config = dict(
    head_dim=64,
    vocab_size=4096,
    norm_eps=1e-05,
    positions='learned',
    attn_scale=0.125,
    init_std_o=0.0,
    learning_rate=0.00902,
    lr_mult_up=1.37,
    schedule='cos',
    max_seq_len=384,
    doc_mask=True,
    train_tokens=420900000,
)
Each number is 50 + 10 x the weight over its row's rms, rounded and kept within 0 to 99. Layers, rows and columns count from 0. The size before them is the row's rms in percent of the matrix's.

# up: layer 11 MLP up, 1280x320, rms 0.0813, rows 327-373, columns 224-255
# down: layer 11 MLP down (transposed), 1280x320, rms 0.0305, rows 327-372, columns 224-255
up327 101:39 44 47 57 58 73 45 27 51 57 38 49 62 52 50 32 41 34 36 40 28 54 40 55 42 33 56 41 39 41 50 64
down327 093:43 61 46 50 50 51 56 31 29 53 39 70 37 58 39 38 40 51 26 58 61 60 41 37 76 50 60 59 42 55 47 61
up328 102:57 61 38 49 58 22 59 68 54 62 75 38 45 62 45 46 48 51 56 24 58 56 46 71 46 65 58 51 42 54 34 46
down328 101:56 36 51 40 30 41 56 57 70 41 68 57 49 53 37 51 13 52 45 51 43 49 50 49 33 45 34 56 43 28 48 35
up329 108:58 44 35 58 53 52 62 71 56 54 63 56 47 36 27 54 51 39 47 73 53 40 60 43 59 39 53 43 64 46 61 56
down329 114:49 41 30 42 44 60 67 40 45 48 51 54 44 74 62 53 66 67 39 51 65 58 51 62 42 46 44 57 52 50 48 35
up330 098:48 50 53 43 50 48 57 51 50 54 44 61 56 31 34 34 33 60 42 50 42 50 62 65 60 36 45 38 49 46 60 42
down330 102:31 63 53 68 43 35 30 52 43 62 54 66 38 52 41 50 58 56 36 52 50 59 66 45 55 51 44 60 45 47 51 52
up331 091:59 41 47 35 36 51 45 34 51 48 52 46 40 36 51 43 43 37 44 41 61 65 45 52 60 55 53 47 57 54 39 24
down331 083:71 40 65 49 15 57 46 44 47 56 50 46 41 43 28 52 47 35 51 62 44 59 39 51 34 50 50 59 63 51 37 48
up332 109:49 32 51 62 43 72 75 66 57 44 45 42 55 35 49 50 45 53 64 58 47 47 62 31 59 60 56 51 47 46 54 33
down332 120:50 42 48 60 65 37 42 62 49 31 26 46 59 55 54 47 48 65 54 39 66 40 55 43 72 57 63 47 53 44 51 46
up333 107:50 59 54 53 56 59 40 52 49 45 41 36 57 59 55 51 66 56 41 51 64 51 61 42 54 50 54 83 39 47 54 47
down333 115:57 55 55 32 55 57 66 61 41 46 41 34 41 41 67 66 51 44 49 48 45 50 35 37 42 44 36 65 30 50 45 59
up334 110:63 58 54 51 57 45 60 42 35 27 32 56 41 66 50 46 33 50 57 57 41 61 43 35 26 57 49 66 63 51 42 53
down334 114:37 54 48 56 62 65 44 39 46 44 47 43 49 32 36 51 58 41 68 57 54 59 48 50 45 62 38 50 34 60 38 54
up335 096:54 46 40 51 67 60 49 46 44 60 44 50 45 39 39 35 54 38 65 60 59 43 41 49 49 45 62 42 36 47 49 58
down335 100:51 38 60 72 37 42 42 64 64 46 51 43 53 53 56 41 55 65 50 57 54 41 42 47 49 45 51 64 42 53 52 42
up336 107:54 31 54 55 49 55 47 50 56 57 60 63 46 49 61 60 43 47 63 42 40 29 80 43 47 58 55 54 50 31 49 35
down336 111:57 47 55 46 42 44 39 67 59 35 40 52 67 57 55 80 44 27 44 57 62 55 60 69 43 39 52 35 40 55 73 54
up337 102:61 36 62 42 63 27 54 59 40 53 34 47 45 35 63 50 72 49 29 56 55 61 41 33 51 32 43 54 49 49 26 57
down337 105:57 41 55 55 42 51 59 46 42 54 53 57 66 63 49 55 42 58 55 65 56 44 46 70 55 37 32 52 56 48 50 51
up338 107:25 60 51 42 53 37 46 59 69 45 56 41 64 51 47 54 57 59 38 39 36 42 59 58 45 44 62 43 40 56 52 33
down338 101:42 48 56 54 55 55 54 51 40 43 37 56 35 49 47 47 55 49 44 44 75 40 59 45 52 46 41 74 48 58 53 56
up339 096:52 46 58 50 78 51 42 55 41 45 51 41 60 53 60 65 46 62 44 57 40 67 46 50 41 52 44 61 47 53 55 50
down339 102:44 16 40 40 53 42 41 55 38 53 30 38 52 53 61 48 41 52 45 38 45 49 41 57 56 48 33 49 43 59 45 43
up340 096:53 41 55 50 59 54 53 41 50 59 54 52 47 44 57 45 45 67 50 53 32 53 45 48 57 58 52 49 55 41 47 44
down340 103:39 59 45 49 41 30 48 51 54 63 58 43 56 46 58 61 38 29 50 38 49 49 47 39 40 50 48 57 52 47 53 59
up341 106:63 49 41 55 58 58 42 59 59 62 69 53 36 47 48 52 41 50 53 48 55 49 52 47 47 44 55 70 60 61 41 40
down341 119:26 51 45 64 66 66 43 58 58 52 56 59 52 50 51 45 49 29 64 55 54 58 54 69 55 56 37 53 35 57 48 36
up342 090:55 36 48 57 55 52 37 56 28 64 52 49 34 58 61 41 45 39 37 68 38 57 39 34 28 42 59 67 48 53 49 39
down342 086:38 57 54 54 33 60 52 53 51 35 60 47 67 44 31 55 45 58 44 44 66 43 50 51 48 51 62 32 54 55 48 37
up343 101:56 67 41 54 60 56 48 61 56 65 53 42 40 46 42 50 56 49 37 63 67 48 49 49 68 42 39 60 36 50 53 49
down343 096:42 48 56 53 57 41 55 40 39 53 49 48 49 57 62 45 80 63 44 36 43 48 54 40 31 53 67 46 54 52 37 60
up344 105:54 42 45 66 54 44 59 59 48 35 61 63 45 40 61 31 43 55 54 40 75 65 37 44 40 56 59 36 41 57 63 48
down344 110:57 78 43 46 38 47 57 40 39 43 57 55 42 55 51 33 50 56 69 40 47 59 27 52 68 65 44 54 46 47 63 41
up345 105:38 80 50 38 37 47 65 45 58 61 54 43 62 40 59 50 43 38 39 36 60 52 59 48 51 48 54 59 42 64 56 64
down345 107:58 76 50 59 52 57 53 49 54 66 51 57 44 44 54 45 56 56 67 33 63 38 43 66 58 55 38 46 34 55 48 34
up346 098:53 44 51 58 55 46 51 64 51 60 54 49 49 43 66 58 60 68 46 52 48 46 40 41 55 45 41 60 43 54 72 35
down346 097:49 49 36 52 47 43 47 75 50 36 48 67 45 53 42 60 70 44 41 51 62 43 44 41 62 41 55 57 55 60 44 55
up347 098:55 61 33 52 59 49 52 41 60 46 36 33 53 38 27 45 64 60 36 51 47 39 30 60 53 54 51 46 42 46 56 64
down347 097:55 68 54 62 55 63 49 64 53 49 48 56 51 61 42 55 57 40 51 44 60 50 46 72 47 59 59 54 50 52 46 47
up348 093:37 47 44 53 33 50 46 53 47 74 39 61 49 61 48 45 36 52 53 62 51 49 50 49 62 52 35 41 56 51 52 42
down348 087:53 53 48 63 32 41 39 48 41 57 63 42 67 48 44 53 54 48 53 70 51 39 49 40 56 32 61 63 41 67 55 48
up349 119:58 46 25 46 37 40 46 59 59 52 76 44 47 43 55 52 29 53 51 47 51 48 47 51 41 59 43 67 44 59 50 31
down349 111:67 62 52 55 53 58 48 63 54 41 57 42 54 36 64 49 18 47 48 33 52 52 50 31 56 44 44 58 46 60 60 51
up350 094:53 46 58 51 50 58 52 43 60 47 36 43 48 44 56 60 60 55 58 39 35 40 54 54 52 31 74 52 62 40 43 45
down350 089:79 33 55 36 44 47 49 34 67 55 49 36 46 40 43 33 62 59 51 47 65 51 56 55 48 37 51 64 41 42 45 59
up351 112:42 43 43 41 64 57 59 54 45 32 43 61 43 52 33 47 38 55 65 51 41 47 50 57 54 43 44 60 54 42 50 53
down351 113:41 54 53 48 61 65 47 52 47 48 38 52 50 46 50 53 51 37 46 31 59 48 35 48 59 49 47 61 39 54 48 56
up352 091:30 49 44 43 51 49 54 50 58 66 58 36 53 46 39 54 65 46 44 70 56 63 23 55 71 45 53 52 52 60 63 51
down352 068:52 04 36 50 53 50 37 38 29 39 61 52 57 47 52 36 50 56 53 46 58 66 31 42 36 41 45 37 47 43 39 43
up353 105:38 33 51 53 30 30 54 51 42 37 42 50 49 61 52 46 47 63 64 55 36 51 47 66 48 50 36 34 50 56 61 45
down353 106:78 44 48 51 54 54 60 65 72 51 60 42 58 53 25 46 56 57 42 56 36 56 67 37 60 59 39 64 69 45 53 43
up354 101:47 48 50 34 51 62 37 64 65 41 41 30 63 49 51 62 49 62 51 61 49 51 39 57 36 62 59 45 58 41 49 45
down354 108:41 65 56 32 52 54 35 59 55 55 54 16 59 42 64 49 51 37 48 50 51 45 28 40 70 55 61 65 50 46 36 52
up355 106:65 46 54 66 51 53 52 57 56 54 49 52 45 45 44 53 29 76 29 50 53 65 67 56 70 52 51 39 51 49 40 33
down355 107:63 41 59 58 51 50 46 33 41 59 57 51 44 58 66 45 45 65 42 68 55 57 35 57 50 56 40 60 63 51 48 48
up356 100:39 55 52 67 53 60 51 56 47 66 57 45 63 36 38 56 47 60 72 55 51 54 42 41 38 47 37 64 49 38 49 34
down356 093:37 64 47 57 49 40 47 53 60 51 31 24 59 31 47 37 32 45 43 60 62 75 56 57 39 61 46 42 41 48 54 46
up357 080:57 42 34 59 38 70 50 39 55 47 59 66 48 42 63 66 43 45 39 56 50 68 52 54 44 54 70 39 45 46 45 47
down357 082:51 30 34 56 54 34 57 55 45 66 41 35 63 41 42 51 45 51 46 45 49 23 63 47 51 49 47 53 63 50 46 47
up358 099:36 40 43 64 71 48 45 48 43 46 35 57 48 41 52 54 54 35 48 41 22 70 52 44 45 49 56 55 38 44 36 45
down358 094:60 27 54 50 49 66 58 47 55 25 55 54 59 60 65 52 44 42 50 49 45 57 53 74 57 49 57 54 49 27 79 49
up359 097:34 55 28 44 36 42 55 61 51 52 29 50 53 60 58 66 61 58 53 46 57 52 47 61 40 55 56 58 52 53 57 62
down359 100:58 34 59 65 34 39 59 51 60 62 44 46 70 87 50 48 42 49 56 44 44 46 45 58 49 58 55 60 65 67 32 21
up360 102:50 60 44 42 28 31 43 53 51 36 54 49 42 59 63 29 51 45 32 47 48 71 40 58 46 47 47 49 50 36 62 54
down360 106:57 59 62 47 39 43 54 51 44 57 43 54 54 51 47 51 55 50 57 46 45 48 61 47 45 31 55 63 26 48 49 64
up361 099:36 45 56 42 60 46 55 53 55 47 40 37 56 35 43 54 53 56 57 43 55 62 49 33 44 35 56 61 55 64 69 42
down361 086:48 13 39 53 58 50 55 56 72 32 47 47 48 61 52 69 49 55 48 49 62 62 64 48 57 63 61 58 35 44 48 48
up362 100:50 58 39 62 37 56 58 51 56 43 47 47 46 52 30 44 50 36 29 71 53 52 57 42 56 57 53 42 56 48 45 36
down362 102:43 45 57 50 42 59 51 54 54 47 47 52 51 65 33 52 53 55 37 44 52 59 38 36 42 39 37 54 40 47 47 46
up363 101:49 69 65 40 41 42 48 51 69 44 24 49 39 63 54 40 50 51 44 58 58 69 54 59 53 37 51 59 48 58 49 34
down363 106:38 38 70 47 37 46 52 44 74 59 60 55 44 48 60 43 47 53 55 38 49 62 59 53 51 37 37 63 52 50 53 44
up364 092:51 35 46 60 48 33 50 41 68 59 51 51 34 41 55 46 50 32 39 37 50 57 56 61 49 37 50 53 60 52 52 51
down364 094:64 49 37 55 56 56 53 38 40 48 50 38 54 54 40 62 69 43 30 40 60 55 62 61 25 41 45 55 41 64 47 37
up365 097:59 63 56 47 53 39 49 49 42 73 41 40 34 68 48 53 48 38 45 49 43 40 52 57 50 49 38 46 44 50 54 25
down365 097:35 63 46 50 54 48 51 58 48 50 57 51 31 46 37 53 38 58 43 47 56 52 54 40 39 68 47 45 49 39 56 47
up366 105:50 77 44 57 43 56 54 56 69 37 43 59 48 43 49 41 41 37 58 50 35 46 48 49 79 54 64 45 56 32 51 62
down366 107:56 59 51 63 43 41 59 46 40 47 55 66 30 50 45 44 64 35 41 57 40 38 46 54 47 50 47 62 40 52 50 63
up367 103:56 46 54 57 48 76 36 56 63 46 63 48 48 58 46 57 39 50 35 41 64 41 41 59 65 57 44 73 58 43 63 52
down367 095:30 53 54 66 58 66 51 50 34 47 52 43 42 58 44 56 52 27 51 52 48 50 64 56 61 58 60 60 50 46 49 46
up368 104:41 41 56 43 44 54 54 38 68 49 49 39 57 60 47 42 66 50 46 47 31 45 43 65 58 57 53 54 35 48 67 48
down368 109:43 45 29 36 64 47 47 32 56 48 61 65 43 56 33 39 47 41 59 55 37 55 63 58 58 46 54 35 44 50 44 38
up369 097:45 36 39 52 51 73 42 48 44 40 34 41 60 47 64 64 43 44 42 55 48 64 59 29 39 56 74 39 32 52 51 53
down369 099:45 34 44 45 50 52 42 47 45 34 49 57 49 38 58 51 55 51 46 47 45 48 40 35 54 37 47 59 48 72 44 39
up370 105:55 53 43 60 48 61 57 60 64 61 61 34 42 69 49 49 57 57 51 53 49 53 50 45 55 51 68 59 21 39 46 26
down370 108:39 61 56 56 54 46 48 64 56 56 54 47 61 44 64 55 57 57 51 44 37 59 42 37 66 47 62 47 50 38 55 69
up371 099:35 37 54 37 55 54 44 52 49 49 47 53 56 55 46 41 54 34 48 42 70 53 71 43 53 63 46 50 45 55 45 51
down371 098:57 29 58 46 54 48 47 48 52 67 54 42 51 56 41 45 49 43 57 46 41 44 48 44 43 66 47 48 45 47 42 53
up372 095:41 46 29 43 39 54 45 45 54 39 48 56 57 35 48 31 64 43 33 52 57 56 35 58 62 41 54 53 43 50 34 59
down372 103:52 66 52 45 57 51 58 50 70 73 50 34 57 53 50 58 53 60 41 59 57 29 35 40 34 52 54 50 58 40 38 44
up373 096:56 53 50 42 69 42 69 55 68 58 55 45 37 46 47 52 54 55 56 45 44 62 41 55 48 40 43 50 43 51 47 49